{
  "n_layer": 11,
  "n_head": 2,
  "n_kv_head": 2,
  "head_dim": 64,
  "parallel_block": false,
  "init_std_qkv": 0.0332,
  "init_std_o": 0.0,
  "grad_clip": 0.5,
  "schedule": "wsd"
}
Each number is 50 + 10 x the weight over the matrix's rms, rounded and kept within 0 to 99. Layers, rows and columns count from 0.

# layer 4 attention query, 128x160, rms 0.182, rows 99-127, columns 80-159
54 48 38 48 51 57 57 39 53 43 60 49 43 63 53 43 49 56 64 62 48 53 50 60 39 42 36 39 66 44 35 52 46 51 38 43 63 46 54 50 62 52 56 57 60 61 42 39 43 44 61 60 47 47 45 45 42 54 34 44 34 69 55 51 60 44 34 60 43 34 39 50 54 50 42 49 66 44 46 46
55 49 48 50 36 50 54 53 55 46 61 54 52 40 50 55 53 76 51 38 62 65 55 59 62 42 62 43 56 41 42 41 48 59 43 49 44 42 44 60 50 51 73 42 51 50 37 41 45 48 61 60 45 60 43 47 50 51 49 34 42 51 53 38 49 47 55 45 33 60 42 59 54 57 48 57 43 44 57 53
41 51 50 46 52 51 54 41 67 54 52 47 53 60 50 47 47 52 48 63 46 55 54 48 39 56 63 39 35 65 36 62 49 47 47 56 44 41 64 59 49 52 50 57 50 42 55 53 50 55 50 47 51 56 38 63 56 45 65 46 47 31 46 44 48 37 53 55 54 31 51 52 48 52 54 51 45 40 62 54
57 45 52 55 46 55 48 59 48 39 40 46 41 61 52 58 67 43 55 53 47 47 50 42 49 65 51 54 64 46 44 54 66 48 56 57 38 47 26 53 45 54 50 52 48 53 36 56 44 49 46 40 52 48 44 60 44 49 50 38 76 59 50 43 58 64 45 45 56 46 55 48 34 46 42 42 50 55 63 54
40 66 67 37 52 35 31 46 52 53 60 59 56 51 54 57 58 57 63 52 49 46 62 50 58 47 50 42 57 46 50 46 51 53 60 67 36 67 58 48 44 42 44 43 43 48 55 58 59 55 43 44 61 39 51 57 58 49 54 45 48 47 47 54 60 39 48 45 54 42 47 51 57 61 43 34 56 43 66 55
54 57 49 66 58 53 57 41 46 56 49 37 57 45 51 56 53 63 60 45 58 50 38 61 63 54 42 53 45 55 48 58 59 44 47 72 43 55 39 50 50 58 44 40 48 55 42 37 46 61 47 62 44 60 68 58 54 56 54 51 43 51 51 62 59 46 46 56 58 45 40 51 43 69 43 71 26 48 31 45
62 52 43 51 44 62 49 46 62 45 49 37 38 51 57 63 36 49 49 58 58 48 45 57 36 62 52 52 56 72 53 52 38 47 45 56 47 54 41 53 47 61 49 36 48 61 42 57 37 60 43 39 54 63 50 58 57 40 48 38 51 38 49 44 38 52 51 56 22 45 45 45 55 52 46 54 46 53 46 54
39 56 44 50 50 50 49 47 62 50 43 46 50 54 55 54 52 51 54 41 57 46 61 52 37 56 41 55 46 47 54 39 53 55 59 58 42 60 59 56 54 49 48 46 54 45 43 60 38 54 43 56 52 55 55 58 42 57 40 44 50 43 52 55 67 68 56 71 59 44 55 51 51 51 41 49 48 45 39 48
47 31 44 56 29 55 42 49 58 56 52 39 53 44 50 55 53 50 52 49 39 54 47 44 48 64 57 46 47 46 47 50 66 57 32 52 49 42 56 39 43 60 58 44 39 57 58 34 46 66 56 61 45 42 42 55 49 46 60 52 61 56 38 51 45 39 53 48 64 51 54 44 35 52 52 51 56 58 58 45
45 51 58 41 54 29 52 56 58 55 39 52 54 38 68 42 36 46 53 45 67 38 54 33 50 44 53 39 52 46 53 59 47 46 55 42 46 46 43 47 56 53 64 45 45 64 54 58 43 41 32 50 53 42 44 44 48 49 52 67 56 54 55 47 46 47 30 54 43 38 57 73 51 47 65 50 59 46 51 64
58 50 47 40 47 41 54 64 56 50 61 52 35 55 48 46 41 52 43 41 62 58 57 32 50 53 46 50 49 27 42 57 65 61 42 50 57 54 48 41 36 58 56 47 45 41 34 35 34 63 50 51 51 49 64 57 54 48 58 46 55 64 57 62 69 43 46 48 55 52 52 51 49 43 60 67 60 51 63 57
48 48 57 50 64 55 57 65 52 46 55 63 51 44 56 49 36 56 40 46 57 56 47 43 53 43 43 41 51 37 44 46 58 50 65 52 56 35 42 44 59 36 48 50 62 50 42 49 71 56 40 44 58 56 42 32 39 48 51 52 54 67 43 48 52 40 46 51 49 50 54 58 55 57 41 57 59 44 48 66
58 33 53 54 51 58 38 41 55 56 37 48 42 48 47 60 62 44 48 52 55 45 42 59 45 47 44 49 43 47 43 34 53 46 52 53 51 49 62 36 41 50 50 54 37 52 51 53 51 58 64 47 46 60 46 70 46 40 57 50 43 55 55 53 58 52 35 49 53 58 59 48 54 39 59 51 54 41 68 39
69 62 51 67 50 44 52 38 62 32 50 39 51 41 39 35 42 47 58 53 53 47 53 54 63 59 51 54 49 53 57 64 40 46 54 63 68 41 53 55 53 22 40 49 55 45 56 63 55 53 64 55 56 52 54 62 46 56 47 61 46 55 46 61 80 35 58 55 50 45 39 52 40 58 42 59 45 53 25 36
40 50 43 55 56 46 51 57 71 46 46 56 51 28 55 36 53 55 39 50 55 49 41 64 57 32 39 41 41 55 56 50 33 50 51 45 45 48 49 41 52 39 50 45 45 42 67 67 57 41 49 39 50 39 34 42 51 55 33 55 57 40 56 57 52 39 33 49 59 39 35 58 60 60 47 62 61 39 43 44
48 64 42 56 45 42 56 50 54 47 50 45 62 24 42 37 56 57 55 49 49 52 52 36 66 57 31 56 48 55 45 60 50 40 37 52 54 51 36 52 55 51 54 30 46 50 37 44 61 46 45 44 31 48 58 48 54 59 32 53 48 52 49 42 49 51 29 38 39 40 52 49 48 51 60 58 60 36 42 72
47 38 52 58 51 79 42 37 37 44 54 56 49 48 58 55 49 46 49 52 36 39 67 45 63 70 63 59 58 56 51 53 47 46 56 45 48 61 59 39 43 48 68 64 39 53 59 28 32 44 44 55 51 40 51 46 33 44 56 46 59 48 52 47 59 45 57 65 71 44 52 43 48 61 41 48 67 47 49 43
59 52 67 49 57 46 59 54 69 49 46 54 51 59 53 51 63 56 42 40 46 67 48 62 48 51 64 53 38 34 46 43 71 51 50 45 33 50 46 58 40 43 61 40 42 42 58 47 50 58 56 55 56 64 46 41 46 58 54 47 55 43 33 38 62 40 63 51 49 41 30 46 52 44 61 67 57 45 59 51
56 49 52 45 58 50 46 62 66 46 58 51 52 56 51 57 38 68 54 36 60 37 47 41 57 68 48 64 48 48 44 55 50 55 56 36 40 39 50 48 62 28 48 56 58 36 37 69 26 57 44 46 50 62 53 52 61 58 50 57 49 62 72 36 54 53 46 53 57 50 43 56 28 45 43 53 44 59 57 65
59 36 44 39 55 52 34 57 59 50 57 57 30 53 43 68 64 40 42 46 43 44 56 41 22 48 54 68 42 64 53 38 61 53 33 55 56 28 50 62 53 51 57 42 41 52 47 60 56 51 59 46 48 44 52 39 51 47 64 57 43 47 40 42 53 30 46 50 28 46 46 35 60 45 54 43 49 37 48 38
51 43 49 51 64 47 51 68 54 35 61 53 40 61 43 51 42 53 47 50 29 56 45 44 37 51 53 45 54 48 47 58 58 53 38 55 49 37 49 50 40 44 54 55 34 32 54 49 64 44 50 58 58 53 44 42 58 42 58 41 38 58 39 56 60 44 50 45 50 52 50 41 25 60 57 33 52 44 45 28
56 43 53 53 42 57 35 63 34 44 35 46 61 56 53 54 35 47 51 33 77 60 55 62 57 49 63 30 47 51 60 52 53 54 69 40 49 51 54 57 56 45 46 54 43 45 36 66 51 50 57 48 45 70 32 41 64 53 40 44 45 45 57 68 63 55 49 43 36 48 49 51 38 53 52 35 43 46 63 55
76 46 54 34 57 48 56 31 39 59 46 39 49 48 73 45 41 60 40 65 64 65 59 42 48 52 42 35 44 42 54 53 34 40 46 44 61 47 44 56 40 41 35 57 43 46 47 43 52 47 51 47 54 67 31 49 44 49 54 52 48 63 32 38 57 42 50 58 51 26 43 49 51 60 68 59 45 61 46 43
50 49 55 58 52 49 59 58 48 41 44 54 63 50 46 51 56 45 66 44 41 39 54 39 38 49 51 66 64 33 57 45 67 62 56 54 41 51 59 41 43 53 55 46 49 52 48 40 40 35 43 51 38 49 59 41 54 49 56 36 49 45 36 61 50 59 50 35 47 38 52 56 57 52 52 49 42 37 51 51
53 42 36 43 67 45 65 51 49 42 57 60 43 52 36 55 34 44 34 37 50 44 38 32 33 50 54 47 54 52 54 65 63 45 40 46 52 51 66 55 68 40 57 58 49 44 45 68 41 51 51 56 30 44 42 55 66 54 60 42 49 48 58 43 49 44 51 43 58 56 62 58 59 52 50 44 57 39 63 61
48 40 51 45 62 43 41 55 50 33 24 50 50 30 56 44 50 62 41 55 54 53 53 48 60 56 48 43 55 48 35 55 37 45 44 45 48 44 54 62 42 45 52 62 41 53 46 42 49 63 59 60 59 53 61 60 59 62 51 60 48 65 50 43 46 43 39 51 55 49 47 71 59 45 76 38 55 75 44 52
44 52 25 49 68 48 62 49 56 49 60 60 57 48 45 58 43 42 53 48 42 62 61 56 48 34 48 41 51 55 47 45 59 54 57 63 49 47 40 41 44 48 52 61 45 43 70 41 45 58 48 55 49 52 56 56 52 45 58 48 51 55 59 52 52 60 48 72 37 47 34 33 35 51 42 63 72 43 44 45
49 58 43 30 39 61 66 51 63 38 49 60 62 56 36 49 50 41 66 49 71 53 49 27 37 44 43 70 48 51 60 30 52 39 40 56 52 46 41 55 55 59 49 39 39 36 46 37 63 48 36 67 37 44 51 62 50 40 59 37 51 56 40 48 36 48 38 64 44 52 41 53 42 60 41 56 52 43 53 65
60 66 50 47 49 26 37 40 65 58 50 57 49 54 70 40 43 61 41 49 64 53 57 51 42 32 45 50 60 40 53 53 52 43 48 47 62 48 36 63 72 33 48 49 50 50 40 49 47 48 43 48 76 42 45 42 40 47 41 52 47 56 47 53 50 49 52 28 50 42 51 54 48 49 49 46 35 52 63 42
# layer 4 attention key, 128x160, rms 0.181, rows 99-127, columns 80-159
64 44 47 62 54 53 55 58 48 62 55 33 43 46 43 59 54 63 61 50 58 61 55 68 55 50 44 41 43 52 61 58 55 61 35 44 40 39 56 44 42 43 54 37 44 47 38 47 39 54 61 60 55 53 61 50 40 58 47 48 48 46 48 51 34 54 63 48 71 62 56 54 55 48 50 59 44 42 33 52
43 45 47 47 52 61 58 52 50 35 49 57 62 48 47 41 45 50 57 60 56 47 45 61 41 59 52 53 46 47 47 61 54 41 49 53 50 60 44 46 48 32 42 44 48 43 40 45 53 53 53 45 64 37 54 50 47 40 49 40 42 62 53 47 62 59 46 56 43 35 34 40 53 50 59 30 47 54 71 41
54 35 59 43 51 47 46 48 36 42 43 50 36 50 51 48 50 35 44 46 46 38 56 36 55 50 47 71 61 40 54 37 57 62 62 61 44 52 70 43 47 45 59 60 45 39 46 50 28 50 54 51 54 45 54 38 40 55 64 68 57 50 48 59 41 38 68 39 52 69 55 49 37 58 45 29 62 47 50 40
53 58 44 36 51 42 55 56 66 50 48 63 47 50 44 51 46 55 62 63 43 56 40 37 54 45 47 50 38 57 36 49 39 48 59 57 50 43 48 31 71 57 46 28 47 49 59 51 54 50 47 55 55 46 58 42 52 36 37 49 54 56 57 55 44 45 60 38 64 43 55 53 57 52 45 54 58 48 49 58
66 52 54 55 41 66 62 62 42 37 58 47 36 57 40 36 39 50 49 46 59 40 41 37 60 32 65 49 54 46 39 52 66 52 47 49 44 45 60 63 41 47 49 49 46 34 43 49 64 39 52 55 45 59 62 52 35 56 70 55 45 56 55 49 49 55 47 42 47 48 32 57 46 55 57 46 51 46 52 34
51 41 69 56 40 43 40 70 58 37 49 60 47 53 53 63 59 60 39 46 37 55 53 50 38 53 41 43 34 72 47 58 59 62 39 34 41 47 51 25 55 34 48 50 43 45 62 44 52 50 62 39 58 50 43 35 50 45 51 41 44 54 69 44 39 60 57 50 56 41 57 40 52 37 64 49 60 47 66 35
42 58 60 46 56 66 65 53 40 43 57 42 59 43 49 34 55 56 47 57 52 50 43 45 43 46 47 53 45 47 46 54 49 51 57 55 56 49 63 51 59 45 39 51 48 52 33 62 56 43 36 44 44 57 38 57 49 51 41 63 72 50 38 58 43 47 52 52 46 47 53 41 51 49 56 54 42 37 52 57
45 46 41 53 49 47 51 38 56 54 59 43 52 43 42 43 39 57 40 47 47 64 57 51 53 36 48 51 45 39 42 63 56 49 53 49 44 55 49 46 35 41 52 51 55 57 47 47 42 46 58 36 56 44 44 45 54 51 56 51 50 46 44 61 56 53 48 50 66 70 57 41 36 44 76 54 39 48 55 45
52 51 47 49 46 55 57 59 39 61 53 47 43 48 52 48 39 39 44 55 69 61 39 54 47 61 53 55 37 62 55 54 48 45 50 46 38 59 47 57 47 52 52 49 49 27 50 55 47 54 45 55 44 47 51 49 47 42 42 47 39 48 39 64 59 64 42 49 60 55 50 53 62 49 66 54 55 45 50 49
58 40 40 50 59 50 58 43 51 59 52 46 43 57 45 38 49 58 42 52 42 52 44 61 59 51 63 53 72 48 62 53 73 56 61 61 61 51 33 34 36 58 50 44 46 45 41 52 45 71 61 55 61 52 46 37 66 51 59 45 55 29 55 63 42 47 56 50 57 48 41 66 36 63 35 24 52 39 40 44
34 46 54 42 65 59 38 60 51 61 68 34 47 56 46 50 58 53 70 40 55 58 59 52 56 50 59 47 63 53 49 48 51 51 60 50 48 53 54 50 55 47 36 49 48 45 50 46 43 47 41 56 42 52 70 36 57 33 55 56 39 46 52 53 70 56 43 55 55 53 43 53 51 58 47 44 61 36 42 47
38 50 46 43 57 46 51 45 62 49 58 47 45 43 55 53 43 48 52 51 47 36 57 38 47 66 41 59 54 44 32 43 64 34 44 51 46 62 50 57 68 33 53 53 61 48 43 48 49 48 31 53 44 56 62 49 68 48 53 43 37 49 34 37 44 64 72 52 64 48 61 52 49 57 28 49 54 54 54 46
64 57 34 50 50 67 59 45 56 77 62 42 50 63 50 36 56 48 66 47 34 39 41 47 52 46 67 52 52 59 45 55 52 47 69 36 49 50 52 56 49 46 56 54 54 46 56 46 38 35 38 57 36 41 52 62 57 58 56 59 53 45 46 43 44 63 48 56 46 54 56 56 55 59 54 61 41 41 46 35
43 57 63 57 40 39 44 58 43 46 37 44 39 35 36 50 29 53 45 39 61 29 52 50 67 49 59 32 56 49 33 44 61 46 38 64 51 64 52 48 40 43 73 71 57 38 41 56 72 56 50 64 32 67 48 44 37 50 60 45 45 44 62 52 50 25 70 42 52 54 34 66 47 45 37 51 38 50 64 53
47 67 45 38 46 53 41 44 51 55 46 44 46 53 65 67 49 54 44 44 65 54 49 50 37 37 60 53 42 54 54 43 40 43 27 55 39 43 43 29 32 43 41 39 69 49 40 45 69 33 55 69 47 37 48 54 38 38 65 51 34 39 60 43 58 65 72 66 54 54 34 35 48 44 57 61 57 52 45 52
76 51 53 43 56 62 40 39 47 48 66 63 63 60 40 63 37 50 44 33 44 36 47 55 45 52 48 62 64 42 61 51 54 51 56 42 49 49 65 37 47 49 52 50 58 46 51 70 53 48 63 57 53 47 63 63 48 62 67 49 49 42 38 59 57 36 73 47 43 62 52 64 45 52 29 45 51 67 63 63
45 57 35 42 57 45 62 47 28 52 56 45 45 48 49 53 72 71 39 55 57 58 37 37 34 49 55 54 50 59 41 60 45 58 30 71 43 66 31 49 45 70 49 56 44 46 54 65 40 48 58 56 50 43 54 62 53 65 57 44 38 67 37 41 66 53 42 63 68 61 66 51 48 45 52 59 61 42 48 36
36 52 51 41 49 43 47 49 51 40 57 52 58 44 61 32 53 56 55 61 43 46 48 38 57 62 47 53 52 58 57 58 44 37 74 53 33 62 43 50 45 58 47 42 38 55 43 55 60 60 41 55 75 42 51 51 46 49 55 59 42 48 78 42 54 57 57 54 53 52 85 42 40 35 35 35 65 69 57 42
42 51 54 42 51 62 42 46 63 61 54 44 49 66 37 67 48 76 52 60 61 55 50 59 47 46 63 48 23 44 49 43 48 48 56 62 59 48 33 26 52 58 48 49 28 48 48 49 54 49 48 21 68 38 31 57 71 49 45 45 61 68 47 59 60 51 39 41 45 53 39 47 54 54 65 46 55 41 76 60
37 47 38 53 70 24 51 60 51 35 43 46 68 49 36 41 48 64 37 59 52 48 30 45 52 39 51 30 59 37 54 49 32 66 58 41 44 34 56 59 58 34 42 65 50 57 37 64 31 32 36 36 36 50 34 48 49 46 30 56 52 25 48 53 62 63 54 51 64 57 53 60 54 37 55 67 48 57 53 77
47 46 45 56 53 52 50 37 54 43 42 48 53 38 51 49 45 57 67 52 63 42 34 59 56 39 45 58 61 45 65 28 48 54 54 58 34 60 76 50 47 40 53 52 50 60 70 47 53 46 56 63 32 51 48 47 55 51 38 42 55 48 55 52 36 54 46 66 38 64 44 42 61 40 43 39 57 51 48 71
41 55 51 50 43 45 49 35 67 42 49 58 82 50 56 46 59 41 55 58 51 25 69 59 49 53 33 59 53 38 55 52 59 31 26 40 40 24 56 43 52 46 45 34 51 55 34 47 46 47 70 59 57 45 56 53 54 66 41 45 52 65 29 48 49 68 35 50 48 50 39 31 62 37 58 56 27 61 48 56
53 45 44 48 44 20 32 48 53 59 45 65 69 44 49 48 65 44 40 68 38 51 51 66 54 43 44 55 51 58 44 53 61 41 37 53 54 50 51 48 53 51 49 56 68 55 43 66 62 35 62 77 30 35 61 22 41 49 51 44 46 55 45 50 35 61 66 49 47 33 59 59 63 70 37 56 45 39 53 42
41 54 51 48 56 61 43 42 39 53 47 48 53 46 57 46 36 61 63 34 50 30 39 52 42 46 53 59 57 23 59 47 38 40 44 71 46 58 47 59 45 59 64 50 42 61 72 67 35 52 52 60 38 41 61 50 60 58 39 59 52 57 71 55 68 51 48 48 48 46 44 65 31 55 50 47 60 42 42 66
50 61 54 43 41 43 57 43 52 51 56 35 42 53 59 51 55 71 58 39 53 67 44 56 54 53 64 49 55 33 38 32 44 44 63 55 71 55 39 50 42 52 41 38 49 39 54 38 54 55 53 34 51 47 49 56 50 52 43 47 29 51 37 59 49 59 55 23 35 49 44 46 43 47 48 49 48 50 50 50
63 43 39 56 38 48 46 62 51 59 55 49 65 60 50 47 37 54 44 53 38 61 55 38 57 44 54 56 60 41 54 43 77 32 55 47 55 43 48 55 47 52 62 49 55 46 56 49 55 47 63 53 32 40 56 50 56 38 67 60 46 56 53 52 52 40 56 53 53 51 51 40 65 50 70 45 26 44 67 42
41 54 49 50 43 48 69 43 47 48 52 58 50 47 59 53 64 61 37 63 44 44 48 28 86 54 47 63 51 50 43 63 55 64 45 55 55 65 43 58 54 32 31 59 53 50 33 39 65 38 66 46 46 45 46 36 46 54 48 49 55 64 53 48 42 40 48 60 50 63 57 51 45 33 40 59 44 61 50 55
51 53 71 48 59 63 47 49 45 51 50 40 55 63 48 47 56 61 33 44 31 43 55 56 38 45 44 67 42 35 51 38 57 74 58 54 68 51 70 51 51 44 56 70 61 52 49 56 50 44 73 67 59 48 67 50 49 46 46 64 57 41 43 42 40 46 54 49 48 63 67 52 39 44 50 43 62 51 46 45
43 50 50 52 64 35 60 69 50 40 33 40 50 46 39 48 46 57 50 47 49 56 63 65 60 46 58 44 52 56 38 67 54 54 37 44 42 32 52 46 46 50 52 50 80 27 35 52 54 50 52 39 61 50 40 43 69 46 49 33 46 73 58 39 55 52 63 42 50 33 44 53 56 52 50 51 54 37 46 57
# layer 4 attention value, 128x160, rms 0.209, rows 64-78, columns 80-159
50 61 56 40 47 54 61 46 68 46 38 51 57 42 49 52 44 47 42 54 42 65 49 33 48 43 57 36 44 48 39 50 54 39 55 30 56 45 40 46 43 48 45 35 55 45 37 41 40 50 35 55 40 40 65 50 47 63 53 74 55 56 40 49 61 57 51 51 49 43 49 51 56 41 59 44 49 33 58 59
43 45 42 45 52 34 63 53 52 52 66 34 39 54 33 44 74 40 51 57 37 57 39 36 50 47 49 47 45 33 25 49 41 50 58 35 55 55 39 52 52 45 46 40 37 62 53 44 41 50 67 49 45 68 46 55 56 54 44 64 62 45 46 47 64 62 45 52 46 44 63 60 51 37 55 58 48 55 60 52
48 51 42 35 39 50 46 59 50 56 70 54 43 43 44 42 40 59 59 36 34 59 63 46 58 59 59 45 33 45 45 47 41 56 74 53 40 92 62 48 60 65 50 45 45 44 45 48 57 53 50 52 54 51 56 57 77 37 64 46 51 41 43 35 41 57 52 60 51 50 57 56 36 53 40 39 38 52 36 23
57 52 60 43 48 61 59 50 41 62 48 55 51 49 64 47 33 54 53 50 38 59 46 46 69 46 57 50 47 56 60 51 36 38 56 46 54 44 55 55 31 45 33 44 36 38 62 65 49 55 63 62 54 30 42 55 61 36 41 48 52 53 50 41 39 55 59 52 53 56 43 51 37 48 34 43 57 52 40 36
54 49 50 42 49 46 46 55 61 49 49 58 60 35 50 61 50 46 49 53 48 44 54 55 48 38 49 50 37 57 23 59 40 43 32 36 53 36 50 56 65 38 27 61 37 59 31 57 45 39 45 41 55 59 59 42 47 48 45 66 44 44 59 51 43 41 44 61 48 60 43 66 55 50 37 43 45 52 41 58
58 41 50 39 52 51 45 68 45 44 61 50 45 56 61 44 57 50 58 44 60 51 40 53 34 50 44 44 34 67 40 49 28 46 40 64 63 57 54 46 55 57 44 56 52 41 37 52 54 58 49 53 53 50 37 54 53 34 53 42 65 46 42 36 46 47 46 42 55 51 44 38 59 52 51 49 45 37 54 68
52 54 56 60 48 54 59 50 35 44 65 35 61 57 48 39 48 39 50 50 47 53 40 44 42 50 53 42 49 64 58 57 61 46 60 50 31 50 53 58 48 46 50 59 74 41 46 60 35 44 53 60 62 50 41 65 47 55 50 36 46 52 51 56 65 60 59 45 58 59 53 49 53 51 48 53 63 51 52 51
54 41 39 34 64 55 57 45 55 41 40 43 52 52 61 33 42 41 43 44 43 76 37 64 33 35 48 44 40 43 50 52 54 46 59 51 51 40 45 64 47 53 37 48 56 58 52 43 33 58 49 45 56 63 56 47 60 66 47 66 42 55 43 57 49 56 40 36 48 55 53 63 46 46 53 51 66 43 41 49
71 45 57 56 51 51 37 64 42 52 40 48 51 56 49 48 62 42 45 56 53 47 46 45 35 49 44 43 47 35 32 57 51 57 40 47 51 41 47 59 55 46 45 36 40 49 38 57 45 52 59 52 44 57 35 57 63 34 40 56 37 45 37 58 68 77 41 51 59 50 46 50 50 55 52 45 39 45 61 67
38 59 40 40 52 73 49 52 62 48 38 57 56 48 57 58 54 38 45 42 29 58 43 59 50 25 55 55 65 59 52 38 48 54 48 37 37 45 30 57 58 61 45 48 47 46 68 44 42 48 69 58 59 40 30 45 45 49 45 54 44 48 55 69 56 53 52 49 33 25 60 42 47 59 53 31 45 48 28 38
43 44 57 55 41 38 53 60 49 52 48 50 55 55 54 38 52 40 54 51 37 48 44 38 55 44 54 58 49 47 50 62 40 53 47 52 46 62 53 40 41 51 53 56 59 65 48 54 48 55 50 54 66 71 31 46 46 57 58 37 54 61 56 52 62 55 54 67 51 57 49 57 47 31 44 50 54 51 72 47
57 44 51 46 51 45 42 74 44 59 60 68 62 38 51 47 44 67 50 45 49 50 75 34 61 56 58 55 45 43 50 49 44 28 49 66 53 35 50 42 66 60 47 72 56 49 47 64 47 51 44 47 35 41 41 57 57 54 41 61 47 53 60 41 57 38 41 41 52 33 57 45 44 47 63 43 56 49 58 40
52 45 46 66 49 45 61 55 40 55 61 56 43 61 42 52 41 36 50 59 57 46 69 69 38 46 48 44 45 54 50 56 47 54 31 51 45 58 32 58 50 48 56 55 47 45 41 40 64 47 57 57 45 48 46 52 54 26 64 37 42 39 45 47 55 48 61 57 45 60 50 42 45 54 41 50 59 70 62 27
54 43 48 41 43 41 52 50 48 42 40 53 55 50 54 47 46 63 56 30 44 64 55 55 44 70 46 44 47 46 44 47 41 48 52 61 47 42 45 58 59 49 56 59 50 54 52 59 56 42 56 33 36 53 49 42 44 54 68 40 53 69 59 47 42 50 48 45 46 56 46 45 65 55 37 57 53 52 55 43
56 56 53 48 65 42 58 47 60 46 48 39 45 49 48 39 53 41 54 38 56 56 57 53 51 55 49 30 47 56 50 38 41 52 42 49 55 47 41 64 66 50 59 53 55 38 44 25 45 51 53 54 68 66 54 52 57 50 56 41 48 62 42 38 59 70 66 41 59 52 42 51 59 50 62 65 50 49 44 45
# layer 4 attention output (transposed), 128x160, rms 0.184, rows 64-78, columns 80-159
49 64 62 42 55 34 33 35 53 54 53 49 53 46 33 65 53 51 45 59 56 64 57 48 46 57 53 51 56 30 38 51 54 50 42 60 40 46 44 40 51 52 39 64 50 49 45 33 62 58 47 46 49 38 42 42 37 74 58 42 51 47 45 39 49 50 63 54 48 52 42 48 53 39 57 52 51 47 42 38
50 62 53 61 41 56 39 56 52 54 49 47 58 47 44 40 61 72 46 55 48 62 35 43 62 36 69 38 60 50 34 49 22 39 44 41 56 43 62 41 61 63 46 40 52 58 52 43 60 42 48 48 67 45 59 36 47 50 46 45 52 45 54 46 59 49 57 44 47 45 60 48 70 44 60 65 38 58 52 44
32 50 56 56 49 54 44 74 46 48 55 33 46 53 53 44 52 66 57 68 38 56 59 61 51 38 58 46 55 59 76 57 44 46 47 63 37 42 67 57 41 56 58 63 53 62 51 71 66 42 40 42 43 40 64 51 46 38 50 62 36 35 45 50 50 47 50 42 59 61 58 48 55 55 46 50 61 56 55 42
41 36 50 47 46 53 63 43 55 50 53 55 57 60 46 39 54 42 51 67 70 45 65 53 52 59 48 63 62 42 51 54 58 60 53 35 63 50 68 53 51 63 47 58 71 61 51 61 46 48 45 43 48 39 69 49 45 48 61 58 48 43 58 56 48 53 57 37 56 53 56 35 47 50 28 53 48 50 61 49
44 50 43 38 46 42 58 58 49 43 45 36 34 49 61 61 42 44 64 54 44 35 51 41 68 55 48 45 43 51 46 54 54 54 43 39 53 56 62 36 58 39 71 52 51 52 49 43 49 64 45 48 71 41 54 62 39 58 37 37 37 51 42 42 59 40 48 51 43 55 44 49 51 62 60 67 57 46 44 67
39 47 40 47 27 58 59 46 45 39 55 49 55 46 67 46 39 44 46 51 51 53 55 52 41 49 56 35 49 58 57 52 66 50 41 60 56 55 53 46 56 41 48 52 46 48 40 45 54 54 36 56 46 46 46 49 48 56 62 34 43 57 66 58 46 66 48 53 45 55 56 51 55 60 60 61 62 51 49 57
59 59 34 46 45 45 60 42 52 54 62 47 51 68 36 53 48 32 55 66 52 50 45 36 35 43 47 57 49 36 55 67 50 41 62 34 58 53 29 54 48 51 44 54 61 62 50 47 52 41 44 36 42 48 47 52 53 37 41 54 53 43 51 52 39 52 41 45 49 49 52 60 58 56 44 46 46 36 57 51
48 42 41 67 50 41 46 39 63 46 49 57 60 54 58 48 37 57 54 68 52 51 45 37 62 45 50 45 35 44 38 49 52 51 41 41 48 47 60 33 57 31 32 66 55 61 48 49 40 51 35 38 54 58 40 50 34 55 54 48 48 62 47 54 59 37 42 34 50 37 42 44 48 52 59 59 34 46 40 28
64 47 46 32 43 43 62 41 42 60 32 32 57 55 43 44 56 54 47 45 48 50 52 49 40 45 53 58 33 40 54 58 36 47 49 48 51 50 55 45 49 56 51 68 57 61 41 52 45 55 38 51 61 64 40 41 55 49 54 54 48 72 30 49 48 44 60 55 48 59 51 52 57 56 72 51 53 49 28 43
39 36 35 85 45 53 38 61 44 48 42 53 43 52 41 42 46 39 41 60 60 34 39 54 55 65 64 61 54 45 54 63 52 53 41 22 59 55 66 41 67 55 40 62 52 38 53 50 57 49 28 50 44 45 39 49 51 48 41 38 57 42 54 60 52 47 39 26 52 40 57 48 48 52 35 43 45 43 48 46
37 65 56 44 51 44 60 56 55 59 60 48 58 45 47 54 65 49 48 52 57 54 43 67 53 45 56 54 43 49 65 66 45 50 50 54 50 57 43 60 42 37 52 52 54 55 58 61 63 41 50 30 54 55 67 48 38 39 54 51 57 53 55 44 35 40 40 50 42 45 55 58 55 45 57 45 36 57 64 60
69 57 46 45 49 52 60 43 35 39 43 49 44 34 42 67 25 42 49 65 34 68 47 51 53 59 45 43 32 51 48 48 49 44 41 64 55 41 33 68 44 53 47 50 57 53 62 36 54 60 70 39 45 50 51 61 47 39 51 48 27 49 55 52 42 38 48 47 54 44 43 45 63 52 63 52 72 51 48 65
59 54 67 58 51 46 55 47 52 60 39 54 63 62 58 58 53 51 48 53 47 46 49 39 46 58 54 36 54 57 55 39 35 33 48 58 59 48 64 48 46 69 63 46 49 36 46 57 48 52 53 47 55 52 44 59 46 33 44 36 57 52 38 32 41 49 50 43 44 41 56 48 43 61 42 41 34 46 48 49
49 39 59 33 58 57 44 50 46 42 56 61 57 35 62 57 63 54 47 57 51 66 51 43 58 59 57 47 50 65 57 53 46 58 47 49 53 48 52 54 46 50 49 45 58 54 53 36 51 40 57 32 54 54 44 60 59 54 44 55 52 50 52 63 59 75 58 54 51 62 51 61 49 59 58 42 62 51 54 46
40 52 61 34 59 49 46 55 40 55 57 48 47 48 48 48 56 38 37 64 39 53 45 53 42 56 51 49 43 48 53 47 39 45 41 49 44 40 39 38 50 44 46 53 43 58 57 54 60 63 61 41 58 43 42 58 48 33 42 48 50 46 34 42 49 61 50 34 62 46 44 50 50 50 60 44 56 43 57 44